config.yaml
num_hidden_layers: 12
positions: "rope"
rope_fraction: 0.5
tie_word_embeddings: "early"
schedule: "wsd"
final_lr_fraction: 0.0
Each number is 128 + 32 x the weight over its row's rms, rounded and kept within 0 to 255. Layers, rows and columns count from 0. The size above them is the row's rms in percent of the matrix's.

# layer 5 MLP down, 160x640, rms 0.0879, rows 0-75, columns 360-399
size [106 106  98  98  86 107 100 109  94 103  88 106  98  99 100 102 103  94 102 102 104 106  97 106  98 100 107 102 116  99 102 105 105  96 102  92 100 104 101  94  97 105 104 104 102 100  94  96 101 106  96  96  97 104  98 105  99 107  98  95 100  92 103 104  95 105 101  95  99 106  93  93  98  97  98 100]
[[130 130 156 128 123 147  99 130 132 164 153 125 147 177 171 117 119 125 109 112  83 123  80 126  82 100 133  76 125 125 139 141 115 132  98  98 135 149 123 116]
 [109 110 132 131  45 118  63 168 124 167 129 148 118 168 137 166  92 125 165 125  75 131 136 127 181  57 170 107 125 128 129 131 105 162 183 101 137 127 126 128]
 [125 117 116 113 248 161 174  95 132 209 106  87 132  84  64 112 124  60 126 125 136 127 159 128 115 154 117 140 126 129 160  60 124 116 113 127 140 172 132 111]
 [121 138 168 154  74  31  92 114 126  97 147 142 113 151  79 105  62 142 120 119 124 129 115 127  96 138  91 100 126 129 125 135 161 135 193 169 161  92 123 130]
 [132 134 121 115  84  99 148 114 123 130  80 155 154 122  62 134 113 175 191 140  93 127 120 128 123  88 145  87 125 141 177  51 120 109  91 122 129 113 130 142]
 [ 68 141 166 115  72 144 139  77 123 156 183 112 128 169  80 177 159  77  62 122 154 130 148 129 140  90 143 132 126 105 115  62 130  97 129 175 132 152 123 110]
 [133 173  95 121 102  91  77  83 121 138  57 111 142 151  72  31 124  70 166 138 100 127 177 127 100 171 121 107 134 124 189 103 141 151 115 125 142 118 129 146]
 [126 149 113 138 152 125  48 171 122 157 108 137 106 110 137 211 101 146 104 124 122 128 121 128 166  23 152 124 120 131 147 137 123  95 105 154 115 142 128 149]
 [114 116 111 124 175 138 169  69 129 121 135 108 118 109 117 202 122 119 124 122 119 124 153 130 133 126 164  95 134 132 115 137 127  89  59 153 141 132 124 111]
 [112  97  87 115 144 182 117 135 125 141 153 137 114 187 105  71 115 182  63 126 141 126 155 128 199 185  99 127 127 126 142 160 119 193 138 236 118 146 123 122]
 [121 173 145 120 117  84  63 135 128  98  68 137 145 127  77  98  38 133  97 158 143 127 142 129 166  68 156 136 128 138 126 101 125 118  53  73 110 149 133 147]
 [156 153 159 126 170  46 135 165 125 152 119 145 148 113 110 116 158 180 170 151 124 131 174 126 113 148  96 191 131 126 139   0 152 137 140  84 150 125 130 168]
 [132 124  42 124  95 148 140 202 126 110 108  88 115  92 117 135  65 163  80 153 187 126 130 130  72 119  83 145 128 123 135 112 130 142 165  84 128 178 128 172]
 [143 102  96 120  94  86 152 121 128 109 219 102 126 130 149 155  89  90  90 120 103 128 136 129 173 127 121 195 126 133  66  69 112  83 125  97 143 125 126  93]
 [120  75 119 121 155  81 132 128 126  71  77 128 165 147  42 217  91  66 140 126 168 130 130 126 148  67 202 141 128 131 152  96 143 114  98  93 164 112 130 120]
 [141 194 149 117 132 209 167 143 128 122 151 140 123  95 223 174 118  87 174 128 135 130 160 130 148  87 158  87 128 135 125 139 118 116  93 111 102 143 127 104]
 [124 174 109 139 141 132 155 106 118 182 197 129 116 132 164 152 130  45 106 157  70 129 143 130 118 153 113 110 128 131 127 132 123 129 156 161 148 156 132 126]
 [149 117 100 134  83 164 142 180 119 113  58 175 116 131 181 132 128  55 108 119 136 130 144 130 142 127 236  81 127 126 104  94 136 206  63 128 109 105 139 132]
 [138 109 179 144 115 135 178 132 142 122  92 148 123  89 148 126 118 138 141 131 169 124 109 129  87 157  95 198 126 134 125 143 116  89  97 158 153 146 129 134]
 [156 136 140 131 154 112 157 130 125 170 173 119 109 110  90 147 123 122 120 127 121 127 101 129  67  86 126  64 135 126 123 117 136 112 161 193 134 130 119 142]
 [140 161 200 122 148 103 167 112 137 155 139 112 135 138 185 169  33  77 157 127 109 127  77 125 114 136 174 186 130 132 121 186 150 129  39  78 106 147 127 107]
 [139 126 143 103 104 109 112  82 127 175 129 115 132 110 111 159 137  94 112 132 101 128 146 128  89 106 136 128 124 135 107 140 112 133 154 114 118 108 128 126]
 [123  96  67 134  97 202 124  79 130 162 102 136 122 178  55  99  55  99 172 140  78 129 160 128 134 112 131  60 129 130 133 150 133 146 187 220 135  98 133 127]
 [145 116 125 110  23 134  46 109 129 195 135 152 116 104  83 111 135 172 133 142 115 125 122 125 108 175 107 135 132 128 135 206 147 132  75 186 106  98 118 149]
 [146 158 135 121  51 169 128 111 134  88  86 138 132 106  84  64  92 146  99 140 115 128 162 125  64 238  48 139 125 141 106  91 117 113 109 169 121 145 127  98]
 [128  92 125 123  59  92 115 118 123  77  99 132 146  95  54 180 155 203 144 147 119 127 135 128 183 143 107 233 129 126 122  95 131  78 164 139 105 134 126 122]
 [107 134 181 132  95  83 113 115 130 119  73 127 128 118 152 153 124 147 132 121 158 127 144 128 111 139 131  94 131 136 129 102 120 102  92  93 141 140 129  96]
 [128 124  50 121  92 164 113 140 132 110 162 126 112 127  99 122  90 155 146 125 172 132 132 127 153 128 138  75 129 118 134  85 173 110  98  78 115 142 129 145]
 [112 122 109 138 177 114 145  88 123 152 131 185 130 158 122 147 156 199  57 138 116 132 122 129 140 121  99 117 129 136 125 134 183 158 164 193 145 119 126 150]
 [156 130 153 141 140 157 167 163 130 131 107 126 136 117 128 196 161  94 128 122 119 129  87 131 220 219 138 102 127 136 118  84 135 130 114  53 135 112 124 113]
 [122 139 125 135 168 176 114 155 138  75 156 175 140  98 120 146 105 153 132 116  83 123 122 127  78  89  80  97 130 126 139 136 148 146  76 101 107 126 124 120]
 [129 175  98 128 114 115 158  41 123 131 137 105 127 140 206  95 156 148 120 130 126 131 185 125 143 130 157 135 129 121 112 127 145 177  71  60 118 160 126 127]
 [119 160 205 127 136  82 214 108 137  84 115 140 131 106 171  79  95  67  84 145 129 127 130 129 195 186 197 124 130 136 112 197 143 136  51  57 159 126 133 136]
 [124 146  88 130  93 136 204 106 119 140  70 130 108 112 124  86 122 160 149 132 107 126 147 128 114 113 193 139 123 131 141 103 131  97 161 116  79 109 122 107]
 [121 135 184 137 116 118  53  72 134 131 195 133 135  89 134 102 136 148 120 124 119 126 144 127 165  79  95 171 127 134 151 222 132 142 101 114  93 123 126 144]
 [140  81 160 147 154  63 138 135 126 134 195  71 117 126  70 155 124 114 130 131  81 127 112 130  84 123 157 127 129 141 152 115 138 135  57 170 147 155 127 159]
 [123 172  60 108  25  57 166 189 125 108 172 127 145 130  73  73 109 133  95 111 132 127 156 127  96 126  87  80 127 135  81  76 111 120  76 166 100 118 119 100]
 [120 139  64 122 113 171 223  92 128  80 175 125  78 168 154 222 121 102 100 127  43 127  66 127 212  85 154 106 126 115 139 102 102 108 153 113 114 100 128 125]
 [129 143 168 139  86 147 126 132 133  90 115 117 142  95 150 128 147 181 150 119 114 127  92 127 157  70  72 136 125 128 168 109 144 119 100 178 132 137 135 113]
 [127  99 118 136 122 144 137  68 123 165 164 116 103 115 198 162 143 204 126 143 128 125 134 126 163 185 178 127 127 134 127 176 115 100  69 153 135  87 128 115]
 [109  68 200 135 159 129 106 142 126 157 149 127 113 176 123  89 120  98  90 136 123 130 154 130 145 114  91 103 128 126 136 137 129 116  89 121 153 138 126 146]
 [128  81 154 129 119 179 140 144 126  51 189 140 132 117  38 143 154 165 117 132  48 122  97 131 138  94 139  72 129 131 153  67 124 109 110 135 117 198 134 120]
 [134  72  47 106 128 107 140  44 126 191 118 121 151  53 131 128  74 163 136 127 125 128 124 129  80 188  87 157 132 123 145 107 144 153  90 116 164 132 130 146]
 [119  91 117 110 179 128  58 131 129  96 157 115 110 135 106 118 114 164  80 112 159 126 117 126 148 172  89 111 127 128 129 153 141 130 124  57 125 126 128 130]
 [113 173 134 139 134 133 150 126 120  76  67 111 121 155 142 113 103 135 110 118 155 126 130 129 132 120 125 145 132 121 115 131 146 133 151 190 109  84 120 122]
 [163 120 209 147  74 118  98 135 122 183 225 121 128 134 114  85 153 158 136 113 160 132 131 129 133 103  69  90 131 132 144 153 136 150 164 138  95 155 130 124]
 [128 140 167 132 153 172 101 102 123 151 102 147 119 145 115 177 117 107 171 120 136 128 144 131 109  77  77 197 127 129 106 141 165 142 167  96 155 120 123 103]
 [130 116 102 119 158 110  99  97 126 129  89 123 119 148  97 113 123 133  74 138 123 127  77 129  51 174 139  92 130 142 122 226 156 139 242 182 135 172 128 124]
 [121 108 131 113  35 150 111 129 126  46 158  79 134 116 122 138 167 105 152 143 126 129  75 127 133 158 160 114 125 139 159 109 134 148 128  12 123 132 129 147]
 [132 104 147 136 120 117 145 162 127 166 176 116 144 131   0 153 188 186 128 142 141 129 128 126 141 209 142  49 126 126 117 158 135 130 140 156 119 146 124 113]
 [120 108 110 129 129 105 135 175 129 188  87 133 119 125 109 139 100 129  63 117 163 124 116 127  58 153 135 117 128 128 116 164 126 130 152 135  51 150 121 175]
 [110 158 103 117 172 146  43 168 136  82  38 159 132 143  69 168  74 152  86 122 148 130 166 129 100 125 120 171 129 130 130 123 140  98 157 157 154 101 131 108]
 [130 143 168 136 111 119 131 153 136 102 136 111 138 104  72  96 133  76 144 139 144 127  96 131 210 107 122 131 129 128 142 109 124 210  93 211 120  89 143 119]
 [124 157  72 127  42 101 101 200 123 158 144 127 116 211 130 140 150  75 106 138 153 131 150 128 118 144 174 105 129 124 129 153 121 124 157 100 128 116 136 148]
 [134 156 168 123 169 112  92  87 127 158  88 106 133 174 184 121 111  99 168 113 136 130 133 127 151 160 128 113 126 140 130  56 138 161 164  83 121 131 128 163]
 [129  98  60 161 167 103  95 124 132 150  64 141 153 176 113 116 120  40  70 132 134 129 132 129 135 112  86  67 124 122 173 168 103 121  62 135 123  94 125 134]
 [134 176 125 128  68 122 101 109 125 104 129 148 136 130 109 181 122 208 100  99 103 125 113 128 162 145 169 120 131 125 138 146 135 147 130 140 134 146 130 120]
 [130 144 135 116 152 126  89 111 125 176  93 114 108 158  95 134 114 117 109 121 165 128  49 129 187 101 149 110 123 126 119  44 145 145 145 115 135 106 131 118]
 [143 144  80 129 146 108 142 169 128 173  67  98 130 153 149 129 134 154 116 116 158 136 119 129  98 232  85  85 130 122 127 150 135 132 147 182 118 125 132 137]
 [116 157  77 123 175  53  93  97 131 153 151 111 141 116 112 102 127 103  85 126 138 124 143 128 225 128 119 108 126 127 130  43 128 155  75 149 108 138 125  99]
 [156 117 178 117 172  41 127 206 132 101 124 121 144 138 111  68 143 174 110 130 128 127 116 131 156 165 129  93 127 139 109  85 108 162  94 147  82  94 129 141]
 [134 154 155 141 142  80 120 180 129 121 162 144 155 144  89 150 119 100 122 138 143 128 132 125 115  81  87 146 125 136 134 146 113 131 100 100 136 139 127 143]
 [131 152 134 131 123  61 124  82 129  99 126 129 124 160 123 159 104 174 209 128 160 129 123 129 155 199 171 120 125 132 106 188 110 124 172 176 117 118 126 107]
 [130 106 136 130 155 123  96 132 125  84 176 109 145 127  92  74 154 137 103 138 141 130 171 127 124 212 185  31 130 121 153  68 105 126 126  45 126 151 126 141]
 [129 158  74 114  51  65 156 138 124 129  95 142 138 108 100 144 136  43 151 125  81 125 149 131 128 190 132  41 124 130 126 136 144 166 221 115 120 110 123 127]
 [133 128 119 135 124 136  96 107 123  31  81 129 104 156 122 141 128  83  98 118 169 125  68 129 147 159  97 146 124 130 128 103 140 133  88 176 181 123 130 117]
 [150 130  89 117  85 141 165 160 126 132  76 184 151 122  54 170  94 141 111 136 114 127 131 128  90 157 102 115 127 129 148 146 168  56 191 108 129 140 133 133]
 [148 160 125 113 124 137 162 135 135 139  87 110 119 211 139 106 204 174  97 132 154 127 157 126 176 119 159 152 130 128 130 136 142 172 145 109  62 128 126 150]
 [126 134 141 118 198 141 118 134 131 121 144 171 152 104 195 127 100  94 124 139 142 128 148 125  89  40 146 100 129 115 116 152 117 117 114  84 132 146 133 141]
 [123 127 124 141 162 166 103 136 127 151 107 128 171 124  78 116 119  83 104 129 127 128 108 127 177   5 111 133 128 126  75 155 126 131  94 243 109 127 123 114]
 [130 112 138 140 179 124 195 176 135 115 120 145 125 148 116  94 121 122  84 118 107 129 112 128 115  82  74 129 123 120 135 130 138 105 151 155 140 124 123 136]
 [125 116 153 119  84 154  62 113 136 164 190 125 112 133 159  68 180 210 138 128 148 130 106 127 111 200 128  75 125 124 135 101 102  98  89 108 135 115 134 137]
 [129 137 127 116  64 140 122 168 127 178 189 150 107 141 241 145 164  65 118 132 206 131 114 128 134 115 175 122 126 123 119 158 123 111 136  61 136 115 134 110]
 [127 130 140 121 204 109 127 114 143  96 156 123 130 142 120  99 152 109  92 133 197 126 132 127 161 180 131 138 123 121 151 198 122 117 185 176 162 168 124 123]
 [135  76  97 122  66 168 159 100 134 195 182 100 195  41  49  99  88 146 167 114 107 124 124 130  67 146 131 131 128 121  75 159 132 145  94 140 168 139 125 127]
 [126 123 137 122 103 142 101 112 129 174 128 119 158  77 146  83 150 123 141 133  68 126  73 128 144 156  97 131 126 127 137 216 109 148  94 203 165 173 131  96]]